config = dict(
    n_layer=15,
    d_model=192,
    n_head=3,
    n_kv_head=3,
    head_dim=64,
    d_mlp=768,
    vocab_size=8192,
    activation='squared_relu',
    norm='rmsnorm',
    norm_place='pre',
    norm_eps=1e-06,
    positions='rope',
    rope_base=607000.0,
    rope_fraction=0.5,
    qk_norm=True,
    attn_scale=0.159,
    bias='all',
    tie_embeddings=False,
    parallel_block=False,
    extras=['some layers without attention', 'local attention windows', 'shifted keys', 'exclusive self-attention', 'value embeddings', 'hashed n-gram embeddings', 'a smear gate', 'an embedding shortcut', 'skips across layers', 'LayerScale', 'capped logits'],
    init='orth',
    init_std_qkv=0.0202,
    init_std_o=0.0202,
    init_std_up=0.0202,
    init_std_down=0.0,
    optimizer='adamw',
    lr=0.00255,
    beta1=0.9,
    beta2=0.99,
    weight_decay=0.017,
    lr_head=0.00649,
    warmup_steps=243,
    schedule='wsd',
    decay_fraction=1.0,
    decay_shape='linear',
    final_lr_fraction=0.1,
    batch_tokens=[32768, 65536],
    seq_len=512,
    doc_mask=True,
    train_tokens=534600000,
    steps=11193,
    dataset='wikipedia_en',
)
Each number is 500 + 50 x the weight over its row's rms, rounded and kept within 0 to 999. Layers, rows and columns count from 0. Numbers have three digits each. The size before them is the row's rms in percent of the matrix's.

# layer 3 attention key, 192x192, rms 0.157, rows 0-144, columns 96-191
080:522523504592609454518464489494527576478441451483511415556555478436449504645494537502506542508477450451450478500482515510564447453482489478465550610483459455491519495605425521518472423506493576447534513535479503536501545597509472502459500561496568482487486540449523425560432473521561497479
103:436479541524549489500445501604510534502422521431465500588469414583466547623442513551465589533435429425520425502508535525488511495487512534414503484381452475526544458554424550528504479425573421397504482494501427533568473570552594527478531570509487520448553589428509475451476558542477539467
117:539478478520462516600549464416445415449568472502541470465567565458426487451455512471549515516526511525467511505503463443461502487558465443577487477577522496490452537522431506468467463568444573603503543456489597504438538477456486423453486406528538535511475433600486570544506465501519485543
079:411514528509460563502563397439455522527589386477449565568596550460491451451502551592565536464537533570488478497586505501481513496616490470519515424429512438529481521501517503607470540418518544516409515479521572482529534480428541572444518419549487530521438511547530511485493549449506453561
116:414513542496460474458521552504467596557467522440522573425465524516541512408517567445509506491526511489548524456569474480594449479539524559551444481464493488499474575494521533544518548520402429573507502471501435491549553451473513493501446504484490552409518388567541510563508474545407498438
088:519470474607503614530434510464466437432531490485570497456587522473437455516466417549497510490512486507434479419512439543483588597501440529488559546384479447456432402555418540440507460533572548532494510495582496430469451447528435593551493480539466444469481563485411505514499503463521417511
093:382517443509487488429428497537466481456535538516437534613458534510492499563471544457508426544427534500552485494407500509452485486515477531541529443523538464472509546460631456557442410432455540505445521519500497500452466560525540525425470503562512513471493576471651494526469485516496474519
091:487588535433534500500495490552540406448431512535464548516481519584489549447467428464463472546438571484571515556543537552419481462450484518467441455485478525524496572434580492493477405496438468463518438426419529501418493458518589554549479479480520561451511492623482509481523503481535562545
088:539411476471523401467491549436469504459453556454482507536521565616485411456544548531512407465449450535470558497500605447561516531435477546598422604531489549481490528458510494560476553531515471481492557557505534479439478358602498531497513446454491568475446465450511507502422488538461579525
094:520478506515474504514500472522577491454574452588462400490452432524504471532557458462475450530378442366477569575542501470457539459417502491480555479572498528464523561466509498488462539541521459468534493538489602595415481441462473514452519483519528528596493507510550404501415541488521612559
091:523509479462459562451504550503515552475625535485452539490389550527474501586600613583504561564360487474486522561556479429511448435413491533462519437517535490485496521473514592534384459476480536454490428536517466566430566571415479537440556524394514534544480496496586492511499413416519588469
094:473424565446478499502471564455493538582617499551612503625453528506503472529507475536464491559460478406443506455565419522539510490514516501479539437492555568558484556538540527493438461500482533446495543462540472597488477491514496378485574497494428502576596553525462459445581528508512491465
098:477569506486592401540484504585437457485549509535470470485473481464479560644483513429453489595530390551519520594499549497446497507490540465515477511581533441513535504467542522532535500512470599551474495534472477462510364607541486500600471502541463459483461492499496550534537473527503501516
091:491510542399441477520531447467513487348597572532496483423481502550483498571558512498537541549380521550520583556600568486498525437575441532494456463472475475444548530463433590431477429446452549506554514496528532447456448430487485481510527504528512552519499493502511537465469481488475544558
098:554476366469535540529543436458527401491436444475505416461486465440452573453556592552481448474591468512565474484497532509492532404556611521399515530492515547491553495467521411492534543514440440508557467474460517506503466523464486535456378525552510572487507525452495525478524435516520446502
097:498595477389504514539430527495521460489383510434460540467543488512455474402535546508497618474574499404569483524470385525420480441498496578490412508472571570518548452486476565454521443501437471497524428510503483489517506533473657560472592481493492524483607522523496419457431553520543552471
118:503591562436507535376479546562476456536482606517479519516437458563581538524475464462553492456386516406564517474539590520494540531476511500485421501497511520506561528444600476538525542435500481430474455476462448528487448518486607460512573460426470422466433482514486490444515565428520553418
099:419435436429515487499418535569492466595434576403485530501483456595611478553420495529467466487404509419598496470535604447559584623519473491545464544460506486535567434479473490546572535447508424450453457515469425557537419521499551491556603482437465453443482548467443494490541570482487468467
125:545525525575485524446553478436478555473593401566512485460480451400504503440504512456560471520592503542436540514443500534521411425513530510539533445542468491486426616487591548474399506521428495563447538487467577554461558470469528500472427538492584522535498439596583506567459429533521472547
175:469470511470498473512423580628532531510434593439474519499460506586541551584526472531429537457396463461541473430526479557488550524446477544402482528409488537525564425482474533495591492445571434404562482499516440511563401473506432527572561511529425454486510558420487458446515532476534572464
125:513497510503461474421493497595505587531555509533519524435444422512610527477584457478493446434530565530553539525576456568540473383535549598489516458425466533612478513444605568511502519422445417481419522514418539573529492454429523448536464566434452527482438469543572504482526495478539571455
110:483472544451443650603588478470497383506587445554473413416529463433502591496529490539464473518507475505496490537474493563497485430537625504458522503510491579503534477465560438445559484494473457525560522465452534526607448458426441373508526495564446461509518602505451415533485498513503462548
092:460565485560515446481541458489480487501454458549523433473504490495452402471476514411489504529513531464590535491541424447453547415606483474503547449408511439565388541564514536392456462523496573520519509461483497477486414554542590399407472465481477470413498464549490517548503586563493388500
096:542482498471557456466490485443562423544458495367480465519420531494459469483546498577439556526451498471513479485556528492484540501398446500524465483582489477515559545539432525448539498587447481531523442441499585526438415586458487493586436512495508514529462474476409476546558480594449449552
103:594485570479555489504458498534451513537454480521476499515621495538515522457436454434487568472526469523600512433434596478425366458498580526503494496431524464493458508406589474562529513497453496540489473582403482481464488466502567534553443476508500564450489422462459445482480628527495514450
091:507555457541645508468436552363475508484517475489545570483431495488466416521550517518522393488511500571481532540432542519631514473480501524419527449496594474442565535590351523537472485492458487495603528434563612514479471586536450480566499536447591494509532582466560534457573512569515484497
107:498465499459531516537527560437482445510439464561428477635539478519506511532512448487518549522536538527581526505526500469489483519536466500478440500438459417505482500496505500575433386533594561509560499534438489390521492419601518492492531534531495536484509528551475436469444500460543453564
094:447544435450494538503538513479535501505450575374402597499488461402537461468481521539516567494554555519484498503489504491462484521560498547428458513510435527518567517495429500561480492512456458548448513568534532528516510497496511594495473447524554488491500541538586522504455405511495426411
085:568463483566543536539494430527490537499536551411482479541602550504497538458447513584543517498536392497432432442461445516527409542498481479455539462539459501588386507540525449523572615501533415497499442564455424440543486583507458552414513455490428483437453521482391577562534565539454449498
099:465532442481615423558489408489457466530454460394520506532558432499546420508515564423506432578581517409459489507478530506608579524484419381514442563572485524466520511560512488504560531574502590526497524493542505509533472613601590453557542478499561365547516547490486509523559539561487540464
099:480646578431434514493477523526493437467404437581432447497509538524408479505480512471494474498457501410553499431461553470541492481515446479534440496672552475466441479551533465468575563497475512528553523416501529474510475442412424462502467543549488458511497500477508523601429521487516496568
088:426437498523574536507493465500442561554439431487578525538448463542513510465428433453462495490524512454482508453549511512482578619499528365490471460500466501532465489560497493530486578547504502526433440485517470470435518489513503530509492515536406531547495516539486465547503527540505440494
089:450462447472433495507483442461601466504493531544464475746487550524521554476508396554529473542454560489536559470507477492398526498512416462525530513527449412465524482535535500621463539440596554500483459556482594460431596549504506525442455465536556522497441427489517514444497499519515549532
101:575625419470499465436515473437540460534514482544562472408526453381504494444596467503501456476510497458524487512527450527457476464634561541507566572440539560514584477512487516448495542451505469500481545534511567533556458411529387473514484493542574454459534471587495512373561491525496536472
088:483438472519574448591523531515463516552469523543447442458466515490548449483516486488542536511549473538575479486568495495537502497398477519497513469407536500501549423569473486468507501486441513502469498532463524403475641385493472605488485562501492526465519398477455485451517446445507475421
088:464578408405453494410444592499446541438427502431529501470465483566505398430461485533510635522434496478553516510532568452504567515477477525515490420481562513530472546506468553550529525524489492448524440551493459516513533551509573596516536585367495517420414450516483536533456434560538448532
096:442551388496550407427515422531509505513491533434467528505489466544495385511507491592513532425545497470493526454505513428437576502448502571554511573553508509578602518473470539539531573553506482453433507513521486478577536486615519477546544516379571519491451485501586465487578501562419475472
103:519539588406479492402504525472535587488421513531544499534515500489490531472576488523494444505506519511487585514469508502505543498476432560564506611573497471473486488461439486499515516451555541461486517455512536501502483501466521422608569502400575452523429529526471508441630525536480526506
096:469556435430533605455472443487521461547462505485412572478545514503502530524551597536485612466510519468584489424539558451491551502568477503576485468534501477424550458539403518532529478433635605488474498535602475448507510536473532534491545504533531544448483496484492570420522529523487519566
077:498385498483488484461480552447505476573609482378547454502469516451494514482539448569485520468554488463552386516499538476442466514541543520485554425390453437503486439537501556511482605477512443574463515585452427464527490534445562478420611507489495497505515473473446451518536525493456550517
098:552511593503461517546562435510693563483466523481554509466487501518541547542464493453523485500456484565534552573507468488551461502529547444472449499470499494480456476450491478443567464343565470448527536503538594526534487483498458596482649440525523477529547493490505527450494434454476577496
101:460438534481494526506482559560567494510504493469512434401464473500504431569559467531538547440479521464511460466570519472457530561468458561444487496486474514435447581555362548447493557512483471463298454524442507516482580484453549443535563493505519442517501414510556558553534479490406488491
088:577432482493515486457592427474541508531446519469471458389497587567599477495533490457520569501443418499536441389508482481414483490515534438493400549459447438483502497531469487449504502449569386509455435655475472463517526488525562494453527538541446509492497372474498530413555533509421429548
094:583581434528477514485513468455417495527490553454503478443469484473503364465416460497569444498493523559448560438532440486579513588567463469521567567451431560537521442511506495489620491514507513486490529485448549467578511558604331541495493531545567457507459487475516450463482464439553506457
086:561566487449423450485456528463521478454473532495531456517486599497459496500451485499537529489513556498452485485482393543511511558646525459594479496447445505594436462514449438490498364504481519503588522483468496414523503547449544507418447512539436465549420519433495559469457469389553536492
098:597412450434489551571417482507476429511511550417536471503538454478530521512487547519428628480523478485459428468449475443386487545546551484491536632445512561449463457486542511542519543492540556546513513486519448492458398472442485502562574431492460458521471575494362499469497517528540518393
086:469502520517484483493541473473522512483553532468494569516494483565522463456479421476539454455540579553546474635483564523547465465572464430477502398527433458486491593569452491535491562457507407535469559468448480441517547596458597450452488504465494524437496520515516576513547543506417547577
084:454532494537526515474454491538543503549502521517426477560488464481459543465490577543500600388493541499517440421555502495499526428482524648517493426460563502470517478488524537477589496441516539430492388469483489476490528545484502475467514522471515593479524514490549395492453541537481451492
095:427451596567532461505540558504494552469446456527508494485543564495405452496505512455452526470424462454516568555502484556469458504421517533517474486514630489491504538531475523511341475550437478455549390434508562515424517489475507509526471517477559522487547562525556455553438589537432550526
102:464565473552572612575438440481454401439474535526459357542533533480468517530526555532516484527509557556475439566525461585507490455463501435432398625547511553481536520481519610489564384523537573417563491497465470441572483555505541470510557506410445516458454483482478424490440499512517519482
092:471544472498512513548542468549476460437476528391465460544541565523509478370459546553569435514498584438556515502507456503515401423538463491528488521497491540477506557537537502555509487531348524489453449504529511411483524496416555449572421439457497505457436487438430532539503474528423559421
097:563524645527567552489495446511598525468467357428478521484425465447622497490478454472474489550477431428525501404445475480530405582515521502465537430506463444537457515468523490454558512447470407385458452505540443526445440487338557512517521530492505465541463535469454466539525577467502431489
093:443517611538483420368441442560428491468413575548551465510579470477492562489504443394479454475527554530511411541553512537506473518489445547546397457444425450435418398549439502402519476534609453462496563430475496474481443470510459582467518478511539492426479447546495542452434504490475493567
090:516600470559479576413416477427557522454586540588421564616483521461494534499528483539607533463457532494471485407484603518625534504567475515511507473614530435516525508450574523510523492465503564450497488538509474545510598501500470579523566611501522501513515496502509446517478593534548489477
090:555503509470520550505478514555532499465514539575470477413487566562470491541550555492471495520379475515411569477471488508484526505398447567480477588612589544529521516488486436475505409597513589451541498464554578569450519446519473512537426505469511555568475485462528520547499463525485508530
072:532497574503476498483508450558559523506635518514562481503495528416486549505483390516493507467504540501425490559490443549456525496536525458547613511537457485588457484555529435390545433496418532485446586384481424523554494539415503428552482482496454402530437490462433562484526482448454480517
091:523526460472481419449403519462507446458438591497470522532482551580448504489507493525519599529474496505475583391467562511424533542437493551533437595527521475464583521432539510628480533449488585532493418498479571518428508477540503615518436482492560532502434402448601503470497432503486522477
092:531524484559518492520487464499493411505475520374428487502505532524504447512484502489473497472441420517469500473421469414477438471400462578526580471645457528528540526531527490504467463539457442434543529513463535502456452516531542504523420600416556507504552593459574491494552525482492481491
082:427540416452489498552521579454527528456455496506437551514570447491466522513494595479485461532596437470547524448447488466523525476486529478573481453486501502455526492471442474607571484464558506518558474539579545440550470495557533511573498545527529516420523515491468519467495480544553528457
099:467446477518481514459483582503465500548534520575505501466499488492479439575477529490462471541461472426452454469485446526511542553546546458484539539498547480519489519484506499535516507489548500448542517489538433533579474490457477443367558501556429514436527542467542529453443600368439559544
099:393458519509431503479471497525524536457549595527464494553527556438487512580499498493417540553508491585439587542500459535402551521455463500562552570452435485498551477500482571515461457519632562531552483539510547506500503484575464445578465500490568500452485477556564524495481446491485525519
084:556477515415448560447417531518410453506505527608526422515543504537494593418586537543544463399519549512458533446411461542530419515542471590485449528561517555450547474505485431514454421554518502481499535493425476486488470490503493498507505467598501569610505528496545460518439477493451511495
093:547497520448515551444479613534465486505528588500476464558444504509599380589514453398537567509442494507491465547440510425434489494416505464432474498490512554422501613484493600515511433486482461457552537470454544484475475524518478502488638504466442475490476550486494489416486543505490517497
094:449533484578483429541423549588443427448517470513447447485510545515477462473455428497499500581493469487473438539477504511473571576400465518602518445509489558521502452494523551500500413523431443462465519441466588454509492569494540570483490427561469492446529497506547504550388467535499630572
096:502502498397420558403477541524417469484513584436458615453497490584565464428451507509504480465505525491534581426531526460501589640487565508541489546478529488475475520465623523458495464420536428485492523545532455513501450446492630493518558443395467441491394516535431565427498514478417500582
077:473446527455493576463425480570476451503454610471521539505595507537544439396455506443451525558523447488568531432565485409521558594550481461570475517562530458477484507517607451426534483479520495470492492506553461454513519502519538554539535424455453470448431578517437491470521492483462414557
066:482495483435432562467423454512488496521539507486538486498500531500523403489462479476508498510479475500511561490584499552473503503520496545601556481605592534450445541433545455502505496567470500533509451500437602487449559477482400523493550483472512481432500458487441495464628483540487413533
097:530497523455474501507395492551567462557484612545503495510468526555493421638582408530409491530460477464497465489509447525522593509454437535451556534524490562450437413533449548485515547555553518501564482479572483469446414492572370435531520539544455430493501584468420492447582513504598572506
137:412488547509495441459488520589536502578443607455461552504390518524516531529532435480468490442462517487508496550490477576538508511542513536482425525391494488474570529511511551460501563472513353415501459432500458542574432521496573526454570522526410487476555556489509469463456507432516544492
138:491529522454554479517587564561479489501520481516422493432527406484503505413526476523513411466529546468599507539448503619473442430415464495483430508549499549543580514546475520588520564491383418498526472562391479520491494493459550525566470509373469444533507441515567440507516475488536468487
095:513533496585496504525528485595538522574537459454587507495463459425427511524510507559500541470472574537461529478467471420403553389532501471474496572454408546560599490463368518485422443386486500555523549503494520475465459463468563487541575536490402548446539510465466487488483489492503457404
105:518550531530547489516523575528455578466455567454516475424488483503444529410489491435552459440475513404530482516474566553460393522443509467514509477569499528484477529610521608505500537495426421437510454532359529585516553576451550620542459481397516410454622502556570456480510574519471468423
085:521483487497453453469481485420484498511449546464554505420579562499512457554538448537542420524527505609607566534535574539554559396494570456596541487548509461442511496490506502452517517532555475495513491430478510471499448432595549616471484555570413540464545478470549452445484360407458496452
087:511513489540438471558537539523463396599500484561484479454583558545503505506510526539521435543486593534562526498395387575501494507517489491497551521525533445430553476442524521507527515472517557472530587522559564454488494425588457397517499529534423523451538470543489508581401487497457570437
109:473527521555478591572542553595470484420560472526428490470435503453474571441491458562453490444510592480458495486437501510420527524457556466570453467553453517492594499505442423567511467465513457527459497572443536462499441516514507498494435472437479345597486522527638532541532499553521462517
100:559488566483533575634526620517483418471514441561466448456458512470467561459513438503527462499512456538504521526488509521542490360487571393558486447454580513500477511520537472449579429573481476561527488511493527514548524491522516541518521522489521605434492532575458455648395501517462503463
091:516486553449574482435566527448489456491542497475561553393472505426460472529539575485479485469493579499451502469391528556578515539418469617458487458564464438492537584561550440519483496559542511476517515475575375626533448513528538499455517558544483502481467483490479516427544432507470433555
087:499528518451595518467561492526473542452454570490489527494411525469514500535465480450586504445533458538402489477537543596532509583471620530435500543542521459462420506470400466472449558499467446492572488605432492546519549505440486478477543538499540477449532467524551490476472473512537456468
104:417514521477391505545567468538543437532472528493450590428519484582462433455582544579481501533433531500585420437515487541455488450497494532539513443461485495549498598473610648478506449435561438546502407528453492472396531439528580485461446502462507463443446346451501443504455473453492477518
106:472548539539470534519498483497460525531497442534631429564614531552497494456450513458512468489622552545569512513494427414509533503477523389547448458474465534523484485488529423500580471500465550560504572576486530466490423513607649534500563524554475554411496487478440481500524480445508405389
080:476460473526556451524509516442499642497474351570516425507477507448479532528550447481478504528542559526468530529489441588429496500444476512544531427587513486548489441553496548513467478567471611565550547573497508451472548559565461565472489558512493588507507427500518439510518440462547438509
099:508506485547512584499545533422433574489524411535510389534548534475497478476501460491513569577471588462471583491494505540423488526455447460568528459636535529513461504557506504441522450569514618619530553593479568419470572505531464508486475491429577578579479374563477397555532440461545438534
122:563532462489470498465578515436477559445543339537482461490572498467463516481447515484572521534475466492444530502499513489406464523443539538517527489544470512551449508469454506480469458541431548592550558550479629478471520493480482531511479511431549606531411405602505486633559488555536494522
122:564492456521512477514594507394435550438476360510539431450544487452483549422434508488559511516513463513465563507469540460494493504431568448536535477594509513524466529463543429458489431539464608615505519574469587500449561468442514500534419500449619528490425436567520554608496460494505450496
091:530571517523539536548406615565484494375492559578506404485466520538468470504550463459497436525419508478423548522525485540493543523369489545460545548615520587428385521541458557502472463564518554509572491502464535502428522415545441495505441567421480480522504450487588497528561507511517516495
117:524585533536522500555411505484519495418452530569492416518618496531474450444518530490500455496387455490422545496489525544509408501443482526485442571549534447505348537597460516470514371463485525453503484458435519543467494506510552500494540450348516480517423460520560480505448516570485535488
098:599495440508485479519484446494534442383558470474475389526431399553568501537605452446530435421545513426562630514477515492466545533446488411478495508550471547545478517505448507478523526478507490488528512456487491545508618419444487561542498505414595462544511453526485454399508524518556473505
112:462481494501474482473544561490440527503497460508520533441458378440602519475529478493570466478481426461473485595529626462437516424494477510584485421446434556548532500529568491527480471505510497485489463571462489526489519573460554480532511474383501459487509530469486469476508552453509523528
104:462567507397474465556468534584462643529524535488552358537488499497496624468506472450564546505571454481510501452458455423512519601467485494431495506460536525519603505456538453485481555537427474482552520576370370512484552505501557571542590509443444533531546452544492424505421515513458510465
079:535547541506531538570503450609514502450579523563469491535536426553505486447548518495450397505427536467498575525475475568460523514439480492457445553565575555528408512451481575559503486460500579447572437508515562479462555481379477532504432547447479548525390483444540499520592507504529541467
092:461498495430521560502489472543525461491547534555421490467449511460457517502549431641507466573441520499437462437505487454478441507512444657583523441401397507563532479498489582389522560450466487590558467548452483523452490541545522503486520505507418450579519449443552517490553520570450576472
073:542477509483484519493522513606502523578563451525493514496446439569461506495486476521491411388510529432442517523520478583461547416408443433489445489569438579486386534552501568641516508525417505486567515551499483533451548458416417527495543505404481449554456512516415585519564506457465513519
099:453563489487481573475424542584504528465469472495559431487480413487506519462495434479521462451566517506455513525505562554560450523495513414465580531548461559535415511452496406523535456527488454471562585475436519416425559536621553619539581487431546521511507516555514464445512410480462405543
081:487426477456423478357574500399464462550498451489432513513541497564457458506607511608538488457542501494557392430486441458511490493503504538521570480436457499536532487445489483524537530476550451512482545530545423468473439533559507447493587541559489542535518421381478500524496575510515545477
113:505542468526482555471449567501555506503415451528472526463457458495467506532500503476541497479551446445515514497467547568500458528514556484533483522602479522418537516520585567407485501460574453499553538480548514473450586532548497556549557476417555461484528512513539480428456472507546504544
097:511491454494460492491517490487435496479430461447457438487483487520482437527441540414544521523546547534522515584456523477450412495489516532462501446463506568502570521467405490536523520585502580403491569464570481488526465543556501497473551555476505443357578596503599463542587580578477532511
094:448405456574553495456499400453570542467523508521575551559501500444530513453527467535492543527636525479541506434519479486434538500589492577480406467518486458551653411526514538443439555423485553491489421511526512431471474504419435470424508489500478483505470402449534518526479489547430492493
092:429466422478450507429499489555437514531482550510496559433514525555460541509492443541470464491509416484546449534572510595562467537479475531564595514480466453463536433534524535456465661613516444474482521459422489519454541561448526532469534511399452396562561516430537520506574578484479508528
107:509531520467568518368530478460545569475536497416420454450556442501454520507469580546468513429555508464458486390453470537514463591469444571445485475429469505670533485419434548546526478507396462495495596555493520556536433543469476464599439473494546552500521444450516536523482498519415484547
092:441350497492482552553468549439504516507462488418516521493526437391537505570567635486431512505493443509495514499478457496513538514431561562538560618554471492484552425464466469544536532528572443488434515523565514497476456548588409499506471431605534444571502509464520454484510461554562548566
122:506500552475544559487502576540480571466575505535553483546418522509489543430437462537463531561426462531418472525519535617501526574486540520469519458449447571509494475462460506524533446499550570436562491468434455431510494561467542462625551492382544474533484528520468372512551546466583514395
102:495534501523546496520489553427596535436506490599496525470423450489485583459487530535448511545424415353454462495483528505531487637466436610494498445452434455542522516506522475438483595526516518474449438457546478606527549585500499442500493513449518390561481496551508560477596554572536468522
104:442528484529491454513444433506407550481453485469539464442576441452526420514545565466523479474553451510485494510476563419509484486491462548560371494438428496496529500553545630390400423457484477537591441590502528512488465538415566510479485446421526466529568555446449606456507472541412509510
107:566534568517409572391499549531458430432474539531570521410512559563406508414514481526548477556444582554499441469589492518408445564505510479517495536545506423462409528539596501438543452581509502438513524440519507492584507466482506577398534440531464520480517470550485539542525558475465499433
121:539332459573547517540518468465444521553513498475517531502475516438531492545540513541484553523608507544502530568491498442476513391528533460467492545503565511415511424538536507563458525548534602528426525406491420423456429565489495536481490515534478519480515515496452536530540553513503556541
140:408547507435490507451547522538502496487469525468445518499515450536518498411493437481555434423484542458547524478502517535502506463444462517552418515578528477481493534556514496498563501480418434489489481528470513546493601492457579537498490518400547519479435447480552505417485452513488436527
099:533414579474473571486525485468536546487459398485536451417593492482508440433448565447469572506586565449551460540443501433511580469494420549477495410514483472492506457515599379529487467512441590504515512521554530476476503629515435468536539483559533596440474460419404504539398485549485512520
087:491483510496506492481533404584583461501498454548407518510558485591506451484586559495470499490539595521627473510469419630576456471502601490441524421507535517464497441446536438500486530433554538488501529429450475505461544480532499451500470548583427521499488491490545469478581526446571481469
110:479487484454449444395521553410532467487529491511501478580492486570588398519608450457520481428515566492554529471473437520473465465477515438451427532534593505566424575500387452580450459457554533478405564495471451532525462395525484453420617535515472495484497454541505461494472576504485457532
095:516570471561474496518419547471512478536486489378523448427492494550475522538551564569483505543484479558421439464542457455534566447490582560516490613550426540533423421374458503513547487518495511513508540541541602582523479491471457473515473516462520472397505451493529449489478496536455479392
103:530520498567496520553426500528573566556531544510463405500393516517526533469485486528464486583519492519526573456550539446457530527444525464501519481505491533499460466439457574540546451525501483533504522517414619467517491420573378508546442489484450458480485430649543563536446472463473523542
095:492507471487505562540410485554531534445522589554503457528537559532466503536552469550519531583425434583436519500534460421456595502534435466555494505471483537494461449489458570375462364511563582545603513525502652411451529490589482543505432483544473581490491537452410493547451512514549514461
094:543555508534466663627467490591585518432553460542493522506408513495570579451535465521463568485458551436438461517435473508435455591472445499504461447439423550483428449516512523432501531459583546542464470445480534507531505479485473458511493438467511411572484619529547500495519591479521531522
093:457530589562463520558486591448482504509464441492574485515449475413514582495473408529489417449455508476492466510578552523499512458541492594521521539573456500549364440554529555534526462518484532543501528485441462535564564524525518550484566525519461541446485498542466429451432485488534447458
100:497435416525489533457463445455418526510481537473437474472427535509420550553550448603519578566535457498450387467532462521470522398569484592545532403475496557478518457487397627463432521549491599532440518483525503495502488534544477469533462490490575506478562542469381515498597508503529488540
098:436463492537470356485496590521378425526554518501417465447600417472470488508506500593447395542447475429484564553499571495438384446549541470531485535504591510541525585548497498514430484443527432460472490487493485506439411438482583508448561487502375483559512552577483536515581517515521544517
101:465513523502525564499485521508487489505624537525510532494494456470614541432636493542488529504604417526573434463516447561546441520518469556422444481562558539535509379500516546466575464575585534501433539444501390510597501469525480500531529498478496583446409458478515474482524452478479386512
100:486497505513364464556517474414507513575513501449477536443578523477488456503446582533519507509470532528585535534545538460528412431534519624549538354460508452539559500500551476508456529472483456541349519410481478600508509503532508438389522493551511526407627435435504513570497564456416522545
093:450581455490432428504489527514483591531539577463468462433449470489481532537476448592554444446365472496427559465536519445470471452518490590503550442574514541526462469465407502558428573483477457485474528500444454628402468428588441473448548528454508479579482397455496495472500488516528510568
099:443601458518485431501537455637467594509624450493554484573455500508494592490458464452512456451458567484461555537518552544536476400568437460447562546429436557496463500497436461536479458465475446508521508509477538451511548490378415517612471474398467443442500529496481544520540506527555449384
113:450533492500444476534458575598468467599504495483506510424454530492477544432469407513533556541407521457425454546441580556410498481437457530538479500483483591478569544601480536511459507495432549498599485474435554512451594524422582531513554514386491424435508580541475444483479493448479510455
101:437505498543450504564522506527525495586416438526452459567519548493503514492441381528485528577462510476555445662456548606542468514529520562520520505513499444512498442460451451473475651483483509482562477421460471540467548592515466559517536449462509428548507524555606387476541497455558490502
104:561469517471550454493409557497459534513444457580494462458499445449496523502405516456478540554491458529437448584536508497427539487386494433458524489510452495441497483535484464484462488540538540510580495483484602491443395563571561503625538507579574508533501485517479480471491451462631504495
098:466418469446504470607467592523463466466530543514548494541496447472449529541482436525567456534533407460544437573451560458452495573482481477552475485557596475474597476531495469455554532497589531524539460484519489586569505453463561522438410496586430473553537589476510481470549473423549507444
095:522504506538445493409440497450579540545481541510571476471486552527520421459465507385478569564489498536543439501562446449372504521379467562568524460370483521520502486653423497510446446426473577556489489416502541535495465548466460451439478548556481415488538525495495551516538521465505507498
111:608506519458486528519571589430409450454412512484547497455538486442599473508506467436565501435562535507580486534490515484541517480553575457492441443502533429473512498517468505536522583568466500458472497514450379579516458429556564532388518533531492504510482521469567507491535442464490399589
097:575508496549492601480521407507493536528468502495488520496596593536467475451444574602416495487583506484578614466507432424528524456454481586502506566554620501457586442509620560469426595455513591473471542460546445502426478558450535440443488536552479516582564457465515431537517530465524551414
105:436607522450546564519477496563555476470506533508493582478517606487476504472527433487498572511478597542521459415535359586554515547551514509447582466577495478485497466536485544451463594465488511534534474526444570504576475523436492545562509487620477603488511555481538544498504492400413507519
079:484485595567531519534438484472525501473393449536519539493477478517497416514594506443482532521423524517386510432552537458527631563481483518362532613541576514452454439564526476386479461450399547509520564489516534408508595511500484430402514469503514504381499484475521540462489465476521401449
091:476450424516498499464399476561551595476522596472477463513488467517563543488511448505459484570430423471453502476435467475468557453457552501522621542523515583468458478460485414502486477474479526463553484496557363450588428593621477399544524483529512417480484479514591454438516428489624541488
107:545509574400525455565577476413491535505476406499506471544550541449523447510457514416541522477556614467484560534568519485481484468571487439462417501585385446500498578430507529461498508492533540511457516468446545538400594378499564538462445458398556565541445453552423537443471545462418433496
065:521540420549465431589512569503518494479419481461547439484521486472467466475463500481546577586460524554369523465473479478477495441444558611555525560524424603521450445520504427550460409530446608489537466484552444443459469506568433555577514497481508484417487522503471500432578434525536477426
174:571497569427528467459606486426571586437513415484529505515523476483508500427469603437477498513428591475494611534560524520531492421497442411558449438607479493445465605436548507513469472543545521526512494476489557518408576463499501487513430497461574505523465376518472540521512471528530516529
174:498467580426516507439526486469530548459496436554509565472511451527514509472469566509414471412497512457571551466558529519519516449545487466512461373542473499479480619448524532526495510523533448542552518544489484547552516485590498475507442505519568505534500370531471513506469496541542522535
085:478477487538455502509556518502578530578560479515548497469515488485474570547528453425530567548424481549441543529526506523459579408520486525491514514512417528424516442545447453535464503575528492487541485371550591476429459402471499540478434511613469516501510473573437449525468543501546467569
112:461569399517495499522460491523460484523513495489495498436455456492635452496506397490591592530546419494486425532457507514460527508444585575447486533402519535569566432495464553501517535444401485434448465518526470497508422505440467549579558526480435441528457575527519532483586452475433488502
086:459423589516515494552457552530531502498575576627518480476489437524536492506527495501466516420539499530575495465569547518560490502535548549506487457540455528431495549526478563491530480505456420575440516610393481568552496475535535477516490469487481517567523432544539444524419503515450518465
115:447469405549458442515446492458487508553552475564520423533532479453497482471543446537535491588575446549424475488458451480473518531455621552532523543501520570555511398533545452569480551505433523514548530528514484554564431539481489522576566477563478529407419493554487470525610519530478492497
090:535484492490535532410540511472499546568505483510517493428456510504564467413506489455559498434498475513564498536524485504476497426600432546504544490507518411431544554414550552559491536579512468543410441507451485481543486442465583487421458461477495483483492465561469449548470444496518528538
094:453528492514491509553529495393494611514502439595567450442390529523465460523502535497476504541415401436498569450577427501474582486560515407443423478456496505513534445507425508514507518583524565524647492512518519531486437386608492418427545520569524564535522481567531509490480514543429499522
097:530477542521461594469432473377615541499502476541548526446462575565476510486514506497423536493406500566495510415492447513595541505517511508459525463538495468404556469473507454470503450607521537622662500530504510535527443478555428511459581485540503525523496397464483527423535504540549544516
099:542490581433544501468451538435588541428487470494489489513512481602524467490539623495480518468513544503552522493545507463560473514538602394577520437580553481471386575477529523455484523536506461547516474517509607514536470500516542416569516531379571478482459427582510528552524554540533502533
102:475431538435556440456527477507529574487494506449456559567524461459524474466539504450468472354465518534553520515596576427499515459577467454619523412476462500538437572470455527529445561464568452499447542486526466464451609545430579514448423526546408573436522438536471484560375472430529529492
132:566471628422506508427552487511581541450466520494471549464505463539532499459461515482460500465402604478569561515516536558535502432524424444508452405557471457450485622463482565484513513526564465510492481479475501516443507480532523477503432513455521491575491419484491525498452503489518492547
084:519496484503540441403524480463550515491484525533553489471446469544595525499534468463477498467562459382591517433586419426583479567535476488503536478517527459493701564423465601497421488507490431536488486474494558547538507551503470453433411484483479485476578454556460520503471515425505513561